{
  "norm_place": "pre",
  "positions": "rope",
  "rope_fraction": 1.0,
  "qk_norm": false,
  "beta2": 0.95
}
Each number is 500 + 25 x the weight over its row's rms, rounded and kept within 0 to 999. Layers, rows and columns count from 0. Numbers have three digits each. The size before them is the row's rms in percent of the matrix's.

# layer 4 MLP down (transposed), 256x96, rms 0.177, rows 87-130, columns 0-47
098:454507519513512477478461516497487539482498509499522471505497451537470485474528480509501529513451467485478482480521451468508516471502538530505490
104:512504510499532539533500482548501499482511471481508474491495485513520468475494485541483515500477496485530516503526486467523469570517474546529496
096:541496467521486462519491477508487508477503480536481534500478528476487503463516528530462557505527477504492469483518465530495465524487485502486488
103:514504493510493488488501514488482503483475475499516526505453495521450482516486483453468498529503505524480485468491495530469462514511541522465469
098:512517501530492533459432525509518517541527508491496474495498516540510479503450517484516523506508515479523480475491475510516545473529507500483485
103:507466478491499489491520513514512497480493505527569508533495554465488464473488498476558451498495518526510521467491484543463537494517491506492489
094:478500539474477527526486537473466504518563513492534496513482540463521531489522480489470490509519472484500532488530523523557481475487496516514482
095:518500521509505508491457543542516520484517484516498506491513482484494534467483508490527536536491473490508523513476512523517520486436445479515509
105:511507509535533482526479479530499523503522477517511531531510519510484498488440496498508510500513472481471517475500508515495475519524485491487575
101:505468529524488476487496459459494505510497517485514490478521499529507512504565494485553510475511524475476506558499448480510500502503472489501476
100:519531510486513488521482494464524504453499478527530477495477518507513532482479489538487474461452515487505504506476533461513504491452499512532517
101:475480524549505447473504513508469501511499497521557486514556473499500504508452541468492466513500510477555504474481554499532491481486512494493481
100:495535491486499535475483491494454486511543494516524509496525515503489525542493510505521500501492553480491537495525480521486515511512511504517461
107:498478507495477479526521514483515500546471495483513526472510497500516461497496549512490517470529511454500515523513502490553503497498530469470513
103:475505502504480452499504509501504529511507553485508540509514473514472495484543542489499558473493494483508523530502491476501528527495504511459526
103:500517510452473546495504498486474517516503489487511495478482497499505462510521488476513498521506540524481509485514472500515490476501501507486488
105:514520512481493459502512509496508525485504468541479568473480536529469495552493495499470482514483527511506471491482543505495536535503461468500482
094:538506521524515516505495551429511493475540524518496527505512493500481513464506497506518454466506522478514494484527468525498557538486496520484526
096:477510510496529529493479529498502527518477488540508465455520458552513510442469489488459518485499524508466495470501511503447472514494492492485518
106:511494470543497506527533537493517492526514508474493529463505535490492440470510545523489496499500471470520494476499518482504480492459503512501531
099:504513539502510505534503467474523471507469540494475512489507453485473548523503507507472448518490478484479506492524503513512537482503500483500506
106:515466484508477527492483473503548496456533491519481554506489499473520470534491473485544467534530516509501489466530492497472527524538508547477480
102:540529501521496510522474502515482462540511514524476475491479499493462484490477530494503486466468550556473487460485484495460516494491480492512499
095:530502514500539479469511528482464494480474511475550488504513480472455519478524520472517512554514494516464493487469539508496516478506513501473485
095:489513466505488512500481489521555506471523519479488525478536499478563519469503482508490462511475484468477537551487531539517538500539510520527467
105:477507502490530462504496484503519477496508489550504471538502426512492499505523505462486484493516525520466526497505502473524442464479499524505492
111:515459466510501500495495493518517544491571512537478487456535483522469466500475516488503469456501476484489504501496464478476509512526525472455483
092:494509511483517506498492494494518500553465539537466495549531483515474511533503522453517551455448527518536514479490451486491494502486448478503494
108:503444499456477525480522494465497559503527501496524496539489472471486440496501464458448500466470523517505549496532507529516485510497512509478515
101:525475522481469501502479487538526454490491483495494509505500538543481481530499520503511559522517539533503497459501519512442499501496510493494484
113:481556530506494526558509521476517528457504522524531563509482506465513494519498464476484515519518493520508506471459500496492522510463474519484482
100:521520545477512514477562503524456506463504545480461488485482472488462501484465502490517458452467467484516467473483463504511492529460502462507508
088:510495466452502473503482500459514511496510483500493413511481516532488472497492540490537512501558547529507457511539486493450530528496508467545465
092:529518506455520500508489500527501507472491521492525507516487506467517488486528504489523500522459496487502477519501462516520479520489482505539478
094:527504542524512532481480486517485494501508512476537489485498509474544510522505483455502498478520439486489476506491496483469529483489480501523480
099:537486551512487496521455530491534489492523503505520524496474518501486453503519467473479444517491510483488530491508523493550500508513500559509490
091:533522517479515511520482502468492475519571469443482477495506469535514507489516461505481541490491525476507506497478520534542473519469447501516513
106:538512492509523535512482495505506503512503491503532518486513542538495528510506536530457496528434470518536462539534477507499485529521492540514513
099:527528486535486533480481497531526483470533501495490501492492507507496512564544516504472472490483518532479520458519496481486573530507520503499502
103:520453539498471503558523524482494488476490467514495479500476487520497500440517473533492462537480517477512523503499475494530471481508541496492501
099:501510497496491490467546511531502480500494468520509453530473493530513447484543514527526490505472507513497486499512512467534491506518466474500497
106:508550475498498498520517521536529479463496502544507523501535510426510535536529487480491527496495500517454489526511504501511521473507482517513452
102:531469480501496490503480531508468502499499505553481528531530482495488539545508466502485468472486539502514488521479511528502527452495467546511510
099:501537534502503482491511549499517539532484516489481531517500511499484501477478492470490509487532495495496515471539474531489500481500512449508499
# layer 4 MLP gate, 256x96, rms 0.207, rows 88-131, columns 0-47
106:487470539436475498478488520515507500504541508490496517531513473507509503491487491488534501478535489490534463447467489500559465480457532502515489
097:543499492534477495506458515479504523490494531530487520525464512477483476439465548505470563489496501485478493460475484505497488507480499485527476
105:476527517489511492475502526491460514503469496472531476505458567536468490496489466483531502516511507475550521508504506459522498500490457482493512
095:492539487496495476517531492506497513528475487484516524513522497468489496441522492514452488526508471541470517477522493440534496472499505510521493
120:483518502506513474509494473487487511527535482479477509453514474495513499511487474515458512514510514484462500491516511461552452474500485485541489
093:515501488509528467493516505529456507471501499505491507498501459486528508520529505496559486443485489514525525481505523487493459502519485531488507
093:514527527463502509517493560499528460481483484457454516489485494507504497510516488486488482519493535479489520524465494494520483497481475520528460
100:497491524502506518465500522486491504489500531470479477552504509449465455497566502513459484483509526523481487456483487508518511484483462529509474
090:519462501498527514478473515493519519496482492486520487513462535479548506493530466453469485474528432530532496507475510507539510502484490456549503
120:474523485545503541490489503475551539507471470523522434467489523524540517502478524515504471474485472509539515539517552500517505489497470446488534
095:472511477555533495544486506519504527507500507495492487523487490503563487471436496505488468488536475498530515517457492555535508479497533505474511
086:508459496476490551498430495477524544527517527491471497466523493496497529520483486488511494482471496524519540511522498462477530495521525464568516
112:531501502537488494490473499471494503499521438470529523474531500531529533519492516479490496534506519525505528540469509494561479480465510507490542
104:535535499495466486513528507486467541513490502507524487538505481532502526563550508558489499542503506468458492478494508477478542508522513522542517
107:484451467553492476514513479499508516462538490484504491555488522442500472457506511518480490541512496485536513449504531520484532511486501462458531
103:469495475481526490483514497489476478489494527472489470557521504491489486511528513461469517522487475472514533504525481474512506489464473511530525
092:520495522510490513502529489508534470466482533468533512460489527482470498479492491466523480506485434459500525494576515483491496511476501546488531
102:449532535500499536492457540515496493487495530501492548545452500547459502449501483519451482495482557488530504465491490525508469499494492525479508
109:446472487543481522511503518478430443531510505512493504462498520527531498481480509522495532490460518498497482483480498470519528490427501504537494
104:548516470465514499472503530499520515521516510503520483500523515527501510523479478534512508504436552496530505544518534506557462488498483492527495
105:504471520539533500485544529468493515493474480500500479538491503499483439498518503530491468485483500445530532490496485536523512471495496519467496
094:475471462485531492494502485538536528528548494493538468502496529487481529471556485531515510516532515493552474514492494557492533502477461519507502
095:511495473518463514532545550482478503470483486495478490462481507499489480535535504478486527521493520514496514499523531516520489497513534467503490
087:539483544511471511530499524478486514501475476477501491503491470507441490529539539514501544523485545522485503483487471446486514513450476535491498
109:515529556503476477503475469436512538516512517507485521535494503559511482508504537488523501477509489499498525572507476483542522534497514476443524
110:513445474483514463463512497544500528498542514508483466488479514533470517493471498517492453488538465515500480533491534519511507515515523474491513
083:491516493533462507472499512485469487454498479457495460456503484467495482451499537503483518537528527460496451491557507532515511538456518441490506
111:514490457480507512470482547504472536487525505472474506464531510483496491510543499510506526524503459461472452502544498477528463474512517517509505
100:469532491516513546529491510533497489502479520509482467570450495496479490528468548501491522515516527470500475497521507518510503529495488494459514
119:560528496529498499495517549528483486463529469545552516516511526494457498545508492519511524490500464495531491516461512496520511524487491496484470
103:511547536467520491533427503491508497490485476504513443492491508487489489506490477521514520510493533489546510472486499511483488501488525483533491
089:496516502550490512494518510513478493515482464503490528504487514449529554545556497481469572493480482520471495522439521516509480502499542490464472
095:518510495445518491487515510485514556476534475541475505478518489501487500500498508476494480530562511511478533495533539452513522486512487518484507
089:490501461504505506476499508459524518474467487500492491500500532482475541505540543496493520482479498515520523501473515514535484520497492480515476
103:475530522478533488540463538542548507494497482498469516539520540473511488477494509504503488529552470470485485471498494457514534534501477444511504
092:502495494467506439494482523496529476458446523494509470537456486486492519479518500530496515485496504521516491492455539531481479502487468521504535
112:498504511482517464477526516462508512469532502524499504509455488511490519484473503521499499533546486519485455483489478438531498515510541541487503
102:503486493469467513472493483463519509499504526515486473558464482525494487515508520472505470513536490488457495498504499490513499489483477455425512
102:467490449522501537467500491487504511503507491520495508484537532504498482508475486510507485447536504472475535495520495499548519488536445480529496
095:472496539475481496508465507542551468496490460490487486496480504489530450497515529506502504482470493511461520499501531488533481455546479543507466
108:494522496525485508504510511494521449519495502493529503527515470476473489516490488522500489482497491509484498510523501512517460423482495507503516
094:455465499445516528486527504475492471484526492506470488494530516531536484536521521509536508502490508486482480566535546509508487506484520520528486
095:516451501534458519502531451477457480530498473509450546505485523458497492541518537536527475515513479500457497509492474461500548498511544506505479
086:508494537459509516478493484479524477518508499482531490494511527515549507529521501524502531530429504489517521518490563484465470476477460494505503
# layer 4 MLP up, 256x96, rms 0.189, rows 88-131, columns 0-47
099:519510517486441507520518471495471465491493546516490488455497484480516496502464463476453479504515505489503488518493478516551467485481510501559483
090:495485494493434474520531507480484485540481489472472457532501528486473505455522525500486505530485475476513525498498515475553495493542456539512459
112:480493473513489541486523505520504450523475548552539514479507490499515486531539492526511538505483509513508495505509516510496489475538512501466557
093:479473489464499499472503511483503492456494537478451492471513542475544477500490496425528477480505552488520521518474502511477554517526477463523545
109:486506547528492499509531470460504506493504478503464485488513447512517541547479481520481539531509483452495489520513505498496473495492504534515504
092:512502504504490531500523464474516502494489520468506498517535507487474488466494531581479515510512507516481482511492475469485453526489523466477487
098:473453518524512514468473478505501508474498491543509512489498501520506551507521475491526514480507509517492487490511514521536518477435519490462524
106:539473524462521493462521482506524506510481490503500514512534450505468543464481393483499492531503522480507501502495507495508481526491524482485509
098:499502495488532518496517530498485475514524528497513495513487505536502492509469519490513486442581512504553496497493519498492567489490544509503509
119:521473504467499542507469515476475509532486529486525533518531460447522509495513486481526516508497508471484477490525508510511468458467501483529477
095:527475529526525499485451487477514533553474495498473458489548478495494483509503487528517494513514476482487548520538473540459516494469462474448454
093:494472492502503508530475526491542513474544494477503484517477489527492483526526569472463448490490512500501485494494506493510514473549481508483485
110:469507498553523473532500520510470524471505494517498466531474459503501529495466504482514460497484523490502486491510472522536507522492463480474518
103:539516500546520464480535501479476502493498485492489540536488519485469521512545527544489491536489469487481550549504522524508471510490553474502469
096:498474538496510488509478469444466510545518505488506511516519507537472517445508509487566471565485479478522487489532512500517465495507500493537516
110:518519526518535481473517472484534507505529470476482503510485481464507530488519503485504496497537481520468508486474499533538480415480532495473510
094:544482520545490494539507498486528518493485509483445493451478469486512483514508523498473442501529480483470501490554523546529512514508508526486496
100:468509525531485504544452492491494507501519490541485504502499515532466504477496495511497492544466527511459474522494534493505510490537497500458488
104:461473479519544461513514557526512499521516515476505532507489463481504462503556528502513498531499495497503446530451519514475504451514516527484484
100:483496507469485510462493509473494505506513519503525523528575500499460518493483495487478498528468485535485511495499531494491491488476507483502530
103:494542486507537438535485514541510515519480485464532517444523529490501470473539481485509465502528503482537520503489482491493471465524485559499501
104:492491472508507523480503510502536507507463495574562484506486501471532494502523512488500550515496535487484519488506479548510514518488502466523493
103:489461502486526485487507449473501489463505490494496476504526485497492499439504472496521528551475489510464509486479509479510478494518507563548478
088:446530440508521486511516514518478482505526543532479473466474510460540505481486506500466513525470478530498488516515543522500502498519520474550490
106:446483499482484462472525497521450469503486501521494492468516529494450487497494479529464517493535528510521486471512498497481456476493471518482529
108:486463474498491506544478489457526499535529492508521559547498508522497507481486509514530492487500504512505511523482540529527511516506510549486470
095:484500502563522460514502508477484508526466515483511528492454490536507475480459457495511501507495503507521455495497458523524471546440567499523480
109:470481507491531457540494487519519517488484517512519457475529511478500514526520464530550468501532501496471479462530507523557512455523510543455516
107:508523483509500539437444475538501556510448515542477502508488505476485538535519464495496490514512486528490530484532527513496535498479521536505520
108:528507488468508507512510526513543501486517515554532496511466467499480535528466496513501532488543462475494500525521492536510551555533492484503466
096:514497538510508499529524521493429473470483459512513479472468525505516533514457485499517495493513484490511496469503497536480525478450527503497482
091:482496488509511530432491493505489524523508496507456463469501508528500489558490464495482496506504509523470531533535462527485518495449529495526438
102:498471488535503496469516516500473502536507534462482514502531512495480527488498486496469487506504475493565491528482530461476475478467514522461455
090:485544495511478475482510437533485452517500513473476500527521493457505495469529485487465491484493477474522484458532508491498472494499541489476511
100:503519497510532494493525486499496491533477516481517504542478472463512493538489546491465451535477524529538501475523473508487529515499494505493503
089:508520503498522485499481533494485484514526512552501554494466484528507529513513453500564488497459450500487455497438529540475502470518518530485483
113:489517505484517482557531490480474495472479484542507514478483461482501538467499536473482504509449446537488528513524478512513480511501504438501495
101:513503449483468465468445502500550463502518520501542501511476494531467512520504490490494470539525518503470490446517476507512498499484496455528508
104:508469512545523478518502502510485497473505516529475479513490516491479524460524533469465463476494515484470461520495458480497482502516461484520526
092:490449507534493484515558507511537508504491464524479492515482478529487542541515429520531510476502455486576496484495506505462492499471502473479537
105:454457485475491508506507529474491516492492494476512490499474518541500523537485532504501511535498520524549465512482503528466538507489512522455523
099:500535538506477493462517476501501505502461452484525504482542524487469479517471475465471480515485485513520485514482511501480463470507530491451460
110:499532503460500497501528566508498501495514546511519475488523484447502516486505521462468506500545489522489474492530461527537492475502474490539506
095:495490515448499502525492507436485514524514516511487484501483556508481534515520488487523486490486508496482511514514518522494533488524532521513521